config.toml
activation = "gelu"
init_std_down = 0.0
schedule = "wsd"
Each number is 500 + 40 x the weight over its row's rms, rounded and kept within 0 to 999. Layers, rows and columns count from 0. Numbers have three digits each. The size before them is the row's rms in percent of the matrix's.

# up: layer 10 MLP up, 384x96, rms 0.155, rows 42-110, columns 0-95
# down: layer 10 MLP down (transposed), 384x96, rms 0.138, rows 42-110, columns 0-95
up42 092:416508481558539492411474499485542534522493542457488564548523494476517526422486575524517518559522476531457445548518554414495447479473547512520462476562475516560540538531559543491491561565469439489474398528510489469505453496442408480494494487469510489524531534514510507466466541493434478525
down42 099:544473476495525412569525542513526459472576504447527514505538491486495528487515551523531507475556516534522569384456483484546413460439523482519560461465545452424510498513455502457500529478465586475514475483534507457504517478543561566492517535415415481529464533516506463505537496457512534521
up43 102:492498549458494582468507471553554501443451441557552493471521517468489494477490521504542470536414504534514532471635544538520532486492498505506488489547500530538458504494534544535505496464464499524596487467524511445462537479482509487453493528467484496567382453438458497484509577445563520460
down43 106:581457494457555526404462423506495558460528505490454475560508555582552540498549464509433536540529475487526554405534469491541520470561537477518522446504547482441506501454522434518522390500495466512491485492537574517514475501499506486470473562532477499486546505521497522514493565461513447458
up44 109:475507554480500585496546574522426473530487456469474519555454482522524535486499486544472481514541432500494557519532571509420479580492601500523493476570529396556453486500561453460439467477511520491528494455503444448438494472501524536511532496540533526444492550459506548487485565495473495521
down44 105:535464516463524561608482470440486533475436508563478496458460486492491570403522502509542486499517486414508559482449511512514492465494524547511493505502455515496501468496531501533487450490506575504450476547431472467389484540483511563558508578525521522436502468553560507470527521439456500561
up45 096:541528525564533494461524529454489601449493453466498475504389515515466462452501531539553483497510523489536497463525519572565581479522523450558529462494502525557549546476552495526513445478517469512477461481549410506564510471478433466534469442481504467533469508490551534581424536516506472467
down45 089:463502543519461480442534514499553446529515462565480521505500572542511548475536536506637541457580540492464435489490522522490514455557537526536460504515480509557484512450452569485529535489522463518449465490562454446513496493464517437488421486533447528420484448470501532502517515504423548463
up46 102:543471532479500512483468497502545488447526485431556510535461476524536494502429488563555489460482492524513567522536535565476549470426575495504460510497475419525461498490498534436558427530516430496544544430525478491537467503487471479477568485470573424531501493446473392543475504495512431530
down46 093:477585496521542463520477570454495532471455432491480557505497496482585498501534497530554459417481501472475568544523519487485499567497417497480498546541489438493545508451501516553523566511483541546407591471500560486478480438487546462504462545500452462460516445549467511458549444468504518526
up47 088:474472466538486500494538566462476496504564522538472513525378508466546483506424430496457502580539510492509479481533474509429493473473497409560468410522473545473563542514575503597495504504512475459513486438458483466504517520478501580489536532530525427523497470499514440487530452537546524506
down47 093:503469459472509541576518493496484408509500506506467540544558472556495360493475485512496494522465522483559486531516495518490483487536461521494566535450512504516496469484454547379474522439520506567514526552569441475526521488476563513471534506458524491490477466515490471522580466509476372489
up48 091:447517512485556469508519522473534552501436547515444488565450503551537557507456467585504500607430459496480530523568469541510489469547489465541470522501462583510450526494501465532525439492550497514583487453498426529526494595454430471487496482503482528540549458479476535520504530448545467515
down48 092:510513471472543457440450479540550475522537526570482523448508488510532438520482522654491516495510477506506589468549547464488559509559456474495537546489482454480468473505509546561579461509510503493439492477508459514492532427415518571482486553475495452528475449447468506510472556504433502499
up49 101:430568510520524542508523445493501539403417526561554449500494519560506475436480499513509453583554524453446505491502509555530523593464551514540524389485549490525540487458465525484494515468495480562579518537515441521507521493512489458527488466493461444534456480545441498491527555491501490459
down49 097:529479422447519500466446500464457468462568460583501500484480519519577413496489539493573484452488460529427606482480537473414578505498469492509489513475517497489518548542487507519535415555442497527520477512565556428495501511495546482500495523518527517509553523490527468521533462541497586544
up50 095:474536494573519504526467526496420530527484546460521521542504456489479471483457531506518547499417429513524514500534439514417554553528488426414513514542505522597546504496449542436529522556531423514483490503554522500519488438486532468521503475564531463518471500579551559498424445502478482497
down50 100:494488482499510501382541517583437552435514496508489458489513539520466527530522569501506491491574525470513475394503558456555571471485557530537528478570479533453476550507558447553440459517474491484448525523444474484549506508494526484518456484518406444465486468546524481451471530509495446527
up51 099:493522466521499514506562488515519457466431452505515509438501474541526501504440449563571531536508575508507519543568550485469542434437557484520518423459517502465504546544581427471487441527580428523553446453528509461479479522480515525531472516452530515506506478528487530417476547455420506487
down51 101:461543435433437477446452487510470486544536460554531477467452496531552526559555438503528488558515579467527551500478546509483500515544495572552490505486476497401515462477458530435463486468538493451431535482484549562546440476486472521547429543516450556491488485546525485484547528494515425476
up52 109:546514525486525489474562516517534482467476556524564433554520468527570469439449523540487446511459473564501528473482466454430538501472511535522422477534519469561514518508458528452453471561462437541549456422545485447455508555473474532496486460540541506457546468504560463556439564557512537495
down52 109:401509464527568478564498533531486447480458434533494446484486379501446501537533486481475537492484423485461528508529542489519531513486557584468493592491469494462560600517590515493500506507473526485460524436537493553506532528509568475436508476462531496471466472520499467492508516472486439509
up53 099:429447456559514566507512548517481516489416502547519574474442466533544527431508514528503529544517544487486532432534446476519521472537541490493421484605501451519541466514568471511488550500405509512496478478518437547460514502435505532590493495486586536493530518501470520443468548503487504522
down53 094:503533510508502482562459447512542498484546527475534504454602475461377538489530557495561512490535466609466560563526467535461518504500487577497510475450491503461549462560520497495514442453521478455520510484442456490479486449449492519432492526473547531467452475455513558521472530549424523488
up54 096:414501510537523457408494503491547486444423519524516550487550520479497470491453457539521529464488497603509516469467499459477558552529563599497492475557575489483471504461515507507538473530518523537562452422499510587562495501457502480477462474476520445435520436494493492478521580549522487499
down54 099:461507527424535511525464466455469571571508524417486524533514544452496532464527520508541543512473481419529561556468434562535471561509497496477473458495510478440453416499494519526451504442448470500471475542531519453459512430465462550513520439560528515525554493523561487564458543523542526557
up55 112:470532538514526584512507475490548531480496499470498482512487518570545500525501528475539512486499493542509555492588489495479479515445533513503488484465472475586488508432555533433501437540590450498563433460552427427558601475557508574462524486444517447463494454529547486523478519484456538489
down55 104:494475488459459451653577499511480535477523437466442560546492447518587501508466484509480526452539508465494579528521478545524446514527574451498488535517449524485484528516467575528490508509485474458424469521465432470491490479494492478527536499400520518480531533465544485487547497494522490579
up56 102:470492563490547520481516543475508412482479413449509596586519478557506523456501518489533463548515469475623512506515487485452509488465537441478457486519462471547467454440491539419471469540453518475551500504494509462489484505473526508524600466586522544479524492440540466452495488514498549479
down56 106:472541476438477559444463510488485587507531527489539456500474497453565523546467548506507459508472491501508501437518627538515509467496493478514505519555536455496501499519516412558464505491416504468456482545471596498504520534486545608535408497461476468456540465473513504522494501438466445503
up57 099:469487504456535610506505495456473559460512420484560502497513497527471502547504515514560453528461529533520456502486455542427592519497501546535514478528464438507480457484557482518457469529487422526471435452566524483464508511521492553530536414436614479524465549475489512461480548466504491544
down57 093:505463504505445471505375441533490519574539547458537590528520623500506539522530510526466443565498543468459510496488479480555519466536469465515433498473466437494567502475507509534482481472472462457503460472486531525464440461508568512516450543517456509486507576514426567490509547530517510506
up58 106:439607512488523536487538481428499454530455458591480540531448485552504548467480540579492405516516483503556567463517468462483495511510501506572436525466535469498489504423451501502555475517453549508568469525488496476475501500537513519535546466549560488499456479482585544487488474451543445466
down58 097:487505571499549500545399493536462515544545485545522432470447559497512604492450449478506446484539489442448543534518539463514505409475476491530521503465560569517505492532579442582544508440461485432527465528504477477451532559509517495546492512476491464450480520439513532499505508520510438511
up59 113:543438447562442618431480535448446462490472540489569565535479532479518470523527497494521492510509465473456493492506482555548469514464474537474393464539499504479478495524490425455489519561460453486540520476537479545470493530448410512480555468547519520503545454585540490511457536476511520544
down59 109:553538469482502507421465478477553553477495496496524476511542518484557526571516493514505481487515489496518440494424513472510490468469525553492474531531533468552521484471472479444484448480500506515432535553641548523542526509536435533504421462624467489512490491550498446484413525464519434470
up60 100:551478551529513538455479495489481469446506462451547483516424472514589464540488520581481495525515395512417512525586460517500456470508482513478535514512545433552534530453465471541491553471506524516601500537546513454524475508506456484542521427535515493487520427545456518502429526534501469564
down60 103:433507538464505444433486493560474618432520439501516446497536411474500496534496410506564543495536525562509506485485485434529506497552501477490528514464537500434597518507482547515537512499470496553475507502478548528517518530463469534506433531509464468471484503397482547451574529507521534517
up61 100:537484513478474545458555476516450444577499542508510530561491539498503408535526438511477432437498503575490540471530531535535485506435488528435513512471515474544493498480556510378468524466561475447474447498554505539431528453506469503464492543508568497550457431488542551563499494519489552492
down61 100:512525450496496489355417472471504564476539491522499554464482501494482508510474491501592447401560520547434519461439479511491503445454540540480523518454505545492542482501516473605525551513426470532513542478484482494495528527529478524514512480487482527473527599504457555492476529534537462462
up62 094:530534613511593558494454544462532512405506483496539541424448550556553473486479513557488511491500438505496476494513440514559517522442499529535414455562520483556540505494550473463451528479490527531467497515545471542440511514485451488502453535487509495458466453461462522450492447487559544550
down62 096:496502507479365482426513480507404462494553534477497473495524536525514514548526484541470528542524549438493421438466511488528523489512506522504571441519581556497547470541514531480496520480501518451483528412538451566518469507475523480433549517395483437540488530464510558516490533479524510503
up63 087:454461513504491552497534563503487477476440477498496531524418462531460494481402546553487497465540493493475500469515537520550476562462475506530503537509544489484522473482499545475516482496535516570595548551483519509505545433446528573467488515559585471491505420539463512418483493406475415532
down63 090:526523513475591532538438441547467484492520553489473556422564488540443527522507501487537485482514454545487525528500527501484471541413531486458541439572494557454460435521468489552512510416490498455499507496473512471453452563539444493510443466472401477571537548488499528503571482533528525473
up64 087:447515528581498514515514580437511505452486460514472449537482494415472489452500619485464491529574528482520464506505431546461519570464528566454485474474557500506435474559494515462464509464491563524542423472510505526495471490530509544543515468534524489504467450581574533478429516492485522461
down64 098:499527556449523546498489465411521388464617547549452489490508500542568517535485462487491527478500500487477573485431479504515443508570466453442529496549443503555552555485463444548513523496559525429436463490560500512538491519555529479465455487472507478472502544473468540525499524482490530537
up65 103:477527512483555485438494414486468442522482492477420501457447564513461518481538465504442451515497545546507502436492561514482538500451465548433452541529525497490466502475484456515568505564553529497532509435522528489555488395504538547505548453538568552558541500518455510496420517554545505542
down65 107:485552513497541511481497449527530497498459536464434536501529582479552500473534439529456531481455479486509652536544499457503481589452523516525525557574553478530455489520499471489436512439468501429512486588506424495472476514513523529479416508487511521534440490482513446484517498511434528509
up66 094:440486474584465490445510546542549515540553502561524481450547582495540491523509535478572471561538453563485508458471569493446454522493478494517513525556547460492457527500478495449463509547466506500525422409504464413463493428436537497496542513525496511544473525476455470444464534523442545494
down66 095:465463503450492582423542521489508483442520475490521474476466499496582509476453533459527516577525612508526488497404487554512519518469524455473439494500477581518567497530535503483511487410501503445525497480484470507568521569532533473436460507453491502555503516389471545479518479477532528500
up67 103:493595467500505528509517500486505502485502553529485489521489523476580525482458477545475539563421455544484538542502441510503470633491554527532521450492532405507498493506445404468479460549421543501543439473527477515492542482474515503520522490546481523524459472490452510441461552509423558534
down67 104:505480482420500504588546487478520508539506512485543539481537498400363410445554493503490539531539535437484520474488554525539542448581474515543525500477504516545474462434473462549545500463509442510475540497449428537530430505443525482479492524471436550502524512506507532512528478493520530512
up68 089:498550535496487557499543499446485483486515453531586518555556472454491508496431407503434538534479472562519494561532491506564483551436486528470492457477433485571548566486460506471547490504521523574568479504480502475510455386496487480498507460479521488540531449582501486504497472423473507451
down68 091:494502491523476502449482403600516534456480544480414468496497544552463496444561492485526537471491499502491620487548581517495577477528505426395482505484532516417447473500514494527502473566519460539466508488503488549491512503533470542492480474501484509450515574465491513488501491577504458552
up69 103:454507479484577514399500455473491466478450448461451632539445538563543562519498476515490490456450458483495504467471572459458556570446545465546506514563472471514480489512511483437499496520495461568490507526576503512520525457502452473491468478521547465517476456454510427538460472508491463463
down69 108:471557499475508500538535500496451474506552465508493462530504546520512469473507471444503486496444489490496575500468474515496430488519482530422508604420596494463555429528469431483482523492507438440449520535527535558423441541476547500468456550564548535490494547505479532492591548550496503495
up70 085:506487547489517499494509471498496463540526536450437544454421529586464487495459499504508486575566478531523485531544525468403485453501591426513491490516493505475544463436602493475421530527540490537527524525542522485453585479487557559478508409460481460460488490553475526503524544469522503503
down70 091:539467459494470482490555533504422478492570488527589486545478465462452497549466494496512497492516501500474585486460451446489592433490432487450484557504475450486506468569467497537449520475536490520439586448536508552503464550446473425511602500474538485503529500467562480486529538533505524536
up71 096:507549462513466529487528561457464485443468476525507488545436460527532504464500529519397523490501470502476464557518438484566460507493573490539357515518553483525508532456498500437496577473541444565505486490466460541484537510433461532486440471535528512500463524565505551508491502446568535545
down71 086:583489489510463432538452431469495567525550504582473493510502467505505489528502477516457634460523482485511466445517523477491563512497513446452556482543512500417478556517513525500559440511513479460475450511526391484510514513507458533472527543505560452499547490465528559438512500561468492442
up72 096:459581516437530526495513491465522492505504455517509440517468451493583418543495519530481448540438542546589517428550436497523526502514459465463489478466595457587475498560488455542433507530561470544551442492469518523545483523509460498566542480470522484523451553495495515487454475501479520452
down72 094:497459440545569526566514523488494495545562483512518473478572516503470537535537494488480469513523489508516507547553469509398508487594528534544457493451531548448438472521481480405540507457539520528437460518539417469454480537510510437441503579488438464491504524474492501426537451489476566498
up73 096:509513575475520532437492535469531531525494538485514530527435457495497528496496425480498548528490581532484458492498433551519449475553475508534546434466568492474465510428448456470407492536537510468503497485494493464455532503477449546484493483543441523541548482519451410534491496539639521479
down73 090:475473436483447533482525462603554519495455485498497532571513527487443478500531530507492478519536469479544346515465518518498441521486563570483522503539494483484428501523504508482445490534529461559465504561453520510513433532490450467521469487540597502532461447452495523462504529512518593490
up74 088:437531505519534558512507512495508519521443472504566546534493534488508544482541417463422495516425452472551500498526480558535561505472476496453427571504506449488520487545547491434547438497465439453540418497499500420555519573544566469474546474472538448455471506502474469536472483568495506508
down74 082:529508501496538481566560513581549507510509481527516524479497527512611472524418465499506515433568516523508473431461512486511484488457477519564569536491523470434470504449492461507536510504528480429489482510461586533453469542524521496479462486425447430477491408454533479454523575493548559513
up75 104:501523502519532474471465533543489549476491470460454538456415579511480533491447475472529503511504452476490558534528506602509412472575544412500495525576468420428522498530569505476528492518486488470512443485582523520501460530463468511538489468446559548532438537537492471490484563550521507481
down75 104:550511498498515475523509535426502446435517481504507513568564432556540516527436494454442563523588525455508515466494488486472479462481549513457566475474473439484465436534542564514522544484487473436463475585527510483485515558510525490442453557470498436522492512497505473551522557560404521462
up76 099:421472602596509487472499528495541469418507464509441579485487524502546509515407490520531448504506515448516560544409481533541465482488467530513490458530490457519464489477519510550462568560506502593528483537536462443508535507483456535447516478430519546480445518450481515510516492500451545481
down76 102:578451423444452464404459508532446468468486607514494443483490509474502494486555430530526477485508524454526605533488531489543483476494543530445568505472502478530526435561507517466457479436538538532499535587479485485440577479513527538534514465550484501469502548504477531489482500500468545482
up77 093:480489459552500567480455523443561534474479525512541517531489505579513526532527492535542472512506542559497516545495440468540488470486463512481512547497536462503422443460538529472473448540458425486571524523518472481543534459533493519425523457481459420470540515621470463448463511459578497570
down77 092:455481492475462544538518513475520524466539523503601521431496576450518440521487467449515485537530530494467355550438471481569449522526475528502467462565506487472490557485468487519482517462519413457521508390487540507564529552475514484571500458543486538529520515532522490497527547473517481500
up78 105:477560620551515478471496536534503450482452479514506552548464483572522448538516445432426459523491521477508527510548487486500568518491529536524453514469466385500569500475499561447522416502590466503481474490566439556488497441489482545510491505455515540478485505488501526517481579477500521503
down78 107:525452512479415519374505536538531508510512480531523480527534631543519487504485496493528438510488542419496514424494551492492523518488502568437517552553476474489490522487510433472449532499433536491484510496522513481474472497496599438577451450538527447524510462525548490546504505509493434502
up79 093:475467502439568533449490508509476525539450527562502473472518484551546534528429462537469548434415478498516539485507457482486562520503540518572439493519434457508465536564512449527506543540454454483524485481552507561504449496422569449538501453486513535520442491456404479549484559520527469532
down79 091:541544513434451508521457478493460495576578533553438500424485516541489493550512508521472496569470479501497530502465447490490498496582506457494537537476463527611495458459462490578483516465548484553460522582441437472530443460516488470513500471537404524474483492507462527501554576514527459486
up80 120:477555545486535576458511518572451451461437508501482535462464522540460425517506566515588479462439486519437542516542464478491445473467477513554505453473465513602447550507505515526532492488462507543489511475554520514504510509505437556501488467486553391557499511516546507465510464557476443559
down80 114:526510519490557484426432493491454485411499456514469491503442458495517413394450532557527497543554543503458523528568545484525499523569533448457580478560567528503477515536519529528518536426525485513555482515511462508501526534454516525485522468545457514485494482490481466508483521581448559424
up81 093:540536471479510540452548611449481485441501494490528520478491451572491542436474513488507526491465576533487526418521503501493636510489555461486461505483497550519531469471442537499527372526511507531550527538501441522464534550551497493542502477481528446508436459461498492472489474523562497512
down81 082:518499539478490508587515457485418463578513474536461478513519429578495514426528473530494550447491420515496594529521468535470465451479487481464509493511474534448543598483476483483573459505518498473513455521477528447490491540498484522527554467407497544468456523534565564486531527451461518551
up82 104:526493472487548585531478542512478487541470511517440544510478515511493437467484426487463498478419482488460517539519463529467520548390580464493416438475448504534541452553443522433530512526535501502519518513519473444492528418439458573542562517474545453533508526501521543509497508430522461517
down82 102:467493524511446518428542459535490475531511459570568538482513575505506446460499513492522452467552535495454555415484551478546474508578500527539580491495455528502506524551493425552451487530492475454470507519495546563498439448426499417519455511500459532461540508554443483479564518554517495455
up83 084:467509505538474499494553569506505458560514500552494522480415504523499492491559461423453486551570468475581438455563549497488474469528583505535529433480541551475449462484491550458500523478519455547534465540540513489471506520545548536497504544519508397441461423519510469467543453455487470545
down83 087:529504464446504472539502444410447391501497492498577484492483463507544474524425525536534549477498531523512504526482510496509461496490513506509490490523463397611541575560536480552524450532445491455468560516500559554478485529487486472459502559403468541539512510523492446520530466525467466529
up84 093:435481492570488528475458527470452555478486460475581574482473428467550486417515587532524556491405449485545545569551553519469542511512533497516438475511499496503444451497512512458475518506518475559481509498499433557503518494556509540509462527477582571443515483560495478487470497457492518462
down84 096:567534442418532532480536530502550517484472526481536434480544323524538540388548519434526536547531558545498533497469573482485485482494447511509524493481499511551525511514453517526529532439486510460518527544504445506513490538486457522432484515446486467535526503497432499480474501506468501502
up85 100:494492459492497557492486510552477544478444462465462499540431504533557528501485529504469503519454486506449564540476476464504495513475503554498467500541557490548479514466550517407464514535548496426443512545579497544451533397564460618525520499490509485475396473564468505458480484450524478494
down85 103:522461455543537511485476514477502487499544519492520478450481523465513546480516522459439592545512535477502476485469497558553531542481563457438453510514496434460475512446486447490492467466499526464500551439575534445568556494462535472492450457565557510473493485579455496550451545583543397510
up86 098:470514511510498568479480463488501476456511515482475534455395509518580458536491477509445447507444476509493541508514550568532521517479463542519482526535553451485510505472447399405432441524514442480518527506567435531525522553499495519507483536478546529506502511477466498391528502463590498565
down86 103:479501432507450488410512445501493524485498542559477495482499566508478501547537529461589474570605484516523476486503503553484548512489506621414546528505525467531520475472516477496422513439487511533472507482489466516502557479479487467458510532502475505455520452480503442567416492523501397509
up87 110:484489529515561523481442565460501507523426458516565580413438484478540395504522537533529517525441502502514573542501472536499538527497498546487436550512473466512476451543544548461520490528526495534496458540561489553472522432459431566523501539479530537513473508453487392501496481481545508538
down87 122:564453475514514518415485434530524523497497488444573518534501490479450487524437511536552478551509510531528594500482467502524489556510456441470495564550523402536536511442542509431483492499563489461402582470489530501530433503465462535536476520470493456553541489468579518502461460516515489521
up88 107:452528498508586497465487557519419481565509438491468515502493574529500450469467500459490498531536509514554555465540476472506460500441464451465512500556438498536529525503534491464484497506509420533532468465537553540488497453449471465488472500376547386547462544452506515533475559510560496532
down88 103:478577494532481487500527518546571515537539528454435483527526399500475533453555508557472535571526555486496444530451487518518423509531428461461467518499555480457480470486531483451508543490480427500483539439517556483517465460531451425450526496458504442491510586523496503562535517417497548505
up89 092:514528490538482508533537520470472558482504472473475480471416458504541519501551552548495523533526508510490520518463586460460470630492487472456427448533509440596492532508502489536527542577435472539562471528578465477442508451507513525501532481474514524434494564520406477490521482483468496458
down89 094:508464466475491462627474478545515482543549504489495478492491474501361529527460524468509543377488527562506524501588460480510480463497517560539562496511522512527483493483461454518489495475563504521522491553499455443491470495500448535465517474462457512529499454566500560495607444503505507504
up90 103:411559472482564514461508518505389470527497441583461517474475490497523507469507466478497477599453530547515531477516492589559478447453498500400502535466566507532436493465486512455513493558476449507518516520528476542502436470479541533488506491496505460526489482577497483535457507502519600540
down90 107:586506491580447491523461537495481507453501534421511453474504496519492485560514521464506520458488465513433562498504537455527593491528518563560517487527477529525562505492571502519474510506544451526527508455408429424463535525470512454543461479577521449468516436518458549506497436506553531446
up91 123:502521465518498558487483519416385470467464524496504600476481545559537480471501474499545504564467532512471521472556512525482541466469474545438491489512517422526526484531527479377496515505510451547518437504594448514521512454475508534443517539549543544503455478547558509435493522540486468485
down91 126:461500453473528514466470531470524491526539494436480593495505508538559540496497560475564494545513493546507560489523516469551553445516423555482474506538462578544506495438544500450459509488484467486532504494588486502448554511499413452385538535497479505538498467509473527419430529444470516511
up92 097:435485495506460607482566482469412479559526465587520576476492474540477515545522461534479487528508504497514479535573492501483484556471512487480478473519536452511491461440507498441488543536451477473575470589535543516441472494485469461439521470500485440566537473607507470515492526490452537455
down92 096:532521483522516488399476460518531434411494525510510463514572485550470533446429459560439421483507519536482578473487500484514487496584548537510499469457437530470554470500483533541459504510491533546499478502548571479519528521466528486465461429556523525483481498458485543541470563572508415521
up93 098:460526498515499522446496462490505503514501509496461477487478420508549515466485504547365510470507516478578531519487584524492490575393581480477465537539530465522557507517484512501471434543535564473483576540513468504511578485486485552529512509492512408519483522514477451537480441449525501577
down93 096:496458477516500527473502516497524562534486487523545496478503308517591453456488437519544499462479464514489576457517463490512510479481481459515473497550480532517500519548492498462493509564477481528497503507392513476467521507462532480571532554471554514473551446588542493480435527476485525475
up94 105:479519495594506522505559515528516416549509485510446515487468473514543491521467472528525492520520454517478562579496504484510482527505519528488405435509450531605462529541489549524456434485571493571508480469535466490429487531512455508497479538487563532474386537481478421482500477472477493577
down94 101:526542495520474482537423470469473536530571476481550513462455534503432536529539490497531513477514562516532410454520479536500531466519495479512602453559492510391425472487450429554483566492511449561579471537553520521525541498507526449467439459567504518469466491494516511458486469527528488474
up95 114:423517521495629504469518536464532514459386505452509488416449512514530504484508573546520500543584434521523550500517501566552505496503552469489433490571461452457432502493479504504529451526526507474506469527546500497512506416517534530470502507438486537520535466562469518528496556450466509500
down95 118:515521511493476542565493512489502518475499527512460466521497493509501468477536542411532535458512471521518500550495468528574573442566570540538457517519455547434514502533423513448528492458422494470475486509590398510447525533485486453398459508430522491546500482526522522559456503498431481544
up96 091:518526561596520455473566515504526465443456526547527530541494550486487455476489408466554485502514479467541507536472529581491489519557523498556449500522459521500433456544515513503532445559526515491507530511505493530609448478482476492530473523504536448426461489444578516534455506559453517414
down96 089:452518524449514480500419547548502552489552561490437547529532528512515507476529439465484528542499540488414501402535513466505504464491478562478551438532413494493462481528509463467494525463456524507507472540522524445476495437543533565512472508524499529548495568584489583477394513496471500464
up97 090:464527547501571513453505567558507532492466506509450545543455459443540549436488469546491498493399453498524564471485536491552531530456451444492506475542562479509462564473536451435493564528429501501535469586570516466473503449490502512556494497475426543502531530479507516472465584463522503520
down97 089:455515432476504502497602484539484452467558413454507526486529435474419516481442483565481535522552499488517498574491460506557432520447517473589552521459499516485520573503484566564507508451511495506507518480481439501489469520486541475462551495439459485551503472525468491480566526421551551493
up98 097:409544485593533532501560510487493557442515524497519529511524465499491520433433493595541487437517501439503511546566529528572545463465498490550455434531478478506486442530521519546508454546487533492561430522521479505551520465493564531478479537460543475488534408537491504442466486464473471556
down98 104:487512451571443529538496481487560506460514424488492464489486543516565497525539467469511550573429525444476484493538537513507479554481546572501558526474529575419516503484543491560507552461429561492489498500551496470471546492556456468451470502426461476483484543435445561516527500477563452444
up99 093:514468533503505549474529531534468487516485448478460472557492452569509479486491517520566581469528468542454443561603486524539634513512523557460514433526514463492525570428541438480507507528488516512503458473504466486477488474535461552458491469392537523484503464514485447548455533537535498519
down99 095:556471527498463433525576554436590490522474507460505510513516550514497456508440548454401505496469548480450392543476486501486501557501511530522466455495475499491558495436470562514523533518538464542473444485602472541535511477529536468552492524526500496455465516496519461505509446454497604512
up100 090:498538476510543507494492556481445462507488473519517494557509446504557529510477484551422516525424455496572543546515462482590515477485488557475416464482441497506544533498493422431449483523519466473490478480511495563450483505447384478530531461519555498532557511557542479521426501445435521522
down100 088:470524474477517531444553557495540582456492528485497502513578555489442497514526554521561490522511499470556499405489503396509524532529475519532545440487470484397421510495458416498471462484524525588499487509454474480484497523523568523483476503551514452458491536472487512431524505595496484503
up101 111:500531502507555565494521528557532487481472489585498443418405510545462495531507472519444434529428500499500542477534494519460535560464457517476465518471517529550512544579525491465432506518546524496517468499513435452396478480476465589494536510564538506463488580517544519422497496498472479476
down101 112:493530525505541475713503513485508504498462482490495460497532514527504460513501534488498470490410466452498456454484490487518479503469463533483455507516499489565506496504470575492457538564512483488489488502472538537571487504535472527473501489513504467467487436503455509468633523507592495445
up102 082:490531536487572519489534552486447424543521419482433530455526486528548481527504479533514453526460482520529503442483511527521542462479517486471528479568456423491510557481454488521495469513463485447512523475491466605515440509490461482507492447518522517518570506602392514432455505579537549502
down102 081:515480501427460513456514496507517513441475558426543444540509561519401477542488513543491443429520465494492566524543488467461547553606503505493511506441517533508443524515551455496450466583513508621520451508458483501496539511500532514563509470560486501498469470521527514491457531429451500496
up103 089:460565517543535576524532463536511578426446479509492488511414521570513527533499451441465459505468537493541469509560492447424454518502483476471521505538492500512518460508500519436476528526583504517581504419532540473480506476514485537440472478512490562438523439560495453484497483452478538404
down103 086:545496498463478467566445495460510496483515460493461526509516493479539456602496501462519519507484482430461520427422508521462541501584504490533467431457505502574488448491467497618509456491525519437489481534518575471472512535433439536536516542447545511561475552489465496548572475540509516553
up104 115:477486467494547653469482492539494518448470487507511564569512494534529527471559556534524438533494392503492497449540456559529503549448528554502495456489560507533501492516551489496525492532543476479494430469511478542489465505553481535510473448491401435494472489502444522476435439542483497474
down104 114:489482538459468469542454524493522469461545567441482507495556534529562537493533402540455497530523505461487557482433426551485510598450570517542491502520487574464514506481485497476523460579612494477470468456487479531511433522458487502545502450512440514480527463514482574519477521518501443457
up105 091:426515500525512525491498473478499550404466548406473491492407513475495607478522506449499550495519515498480478459502560566495488531454522446556503534504531525475502484504550501495481431523526482468610491515508399476518518459517520559506480477541519589513559546498534482446483471514561536534
down105 094:424460496521545503552487515536497500473495538525449546449582487511487450529534506526478550550501442529543469494435447455525510499520444604447501505534521476539481490449494520475495529448467459564484501491427529508501467494539529516475523577494563493565475439526486528514517509353501511429
up106 093:508489527508611515493539537496526471557469436545541487486416484495466507496472532487537509500450475438512450521501519476455506518478546459520447446494504465511493514504507505503527423465543523543434432508471526502452488476593545645488548539524517505523475516440554434515442454498508560457
down106 091:483525473507462503631537487470507537478475452514511494440577447548474474528554435505428487495423585486515491462482500448539521462515468546504578527462501480517500473502482558420503518500461464487519427448601481470499510494561512454520499468456481480529532523551505578487563548490508507519
up107 095:495567499484476479453530494462516513495514503508507478449522442494571491540505539485460496499449459483556546464574513513532573535398472554452404453555535481479489590543605515490518542536423499486494433534528489428489497477537526558542530444454527457534495524474498544504475488531506516455
down107 090:527485463461480488430546471471475523557565434507516494522456483494438509522446552554433593495469483519537516504544511505528441517529470449428471547465465571460557486517486515511462477528502503540547556410535457469443467475496482486542558561539591514524440483482524534431454504524483490541
up108 108:474523495479507521433512459446518512481390454437482551559530507480552496513502509553510450492486443530517506526612492537543503529479479570501469484558616458501494530479511480496489484486413462512479439533491524537524475501489431494499532512545533561538547505424499483513399524558542495515
down108 114:497485530503520461567472486515503529511552476485462506486526551436494440552563455496407459463520500480542607529456502490501436533510508518578448563515573527446518476483588473461463511516541513494483473478505453517447508496572423480517508430485495513396532531492521515519552441553524481490
up109 105:497505525474485546467503507504462481469465521481461519483431472513495456463510536435520484520484491524551471437460508533455513454493579467587471534503538475508571509584515513494533496543442437489477472459520524517490533490561517551551506441490608441540559485483551560422398503477447523447
down109 093:512459485520506461529446481523509536553595511543499484508483522482529512581458495591532491472510523447407448568518516487472470492495461506480507445494503482547495501491444451479405486487522473519491426497528480512499512500564519524537449467522416527529500599581475476519552391536491508543
up110 106:526522500566438539440570460467485479468506514522491565494555486516535437503521461451547452547511491481420484539454520511447574498554562537422470413541454495560501533478527510500443537491455490587547477451549494536531532529449427514511459440467479471515541518550445500517464494488498522471
down110 110:499464528532578502585464491494504532505464483513510490559442547498451495551540483466478611460478463455564474592484492481441502480428504485511545487443495470470486480515456495462597512513495460455524483534437493536479497546497509505466449589453512556538467547409528541489542499494505469440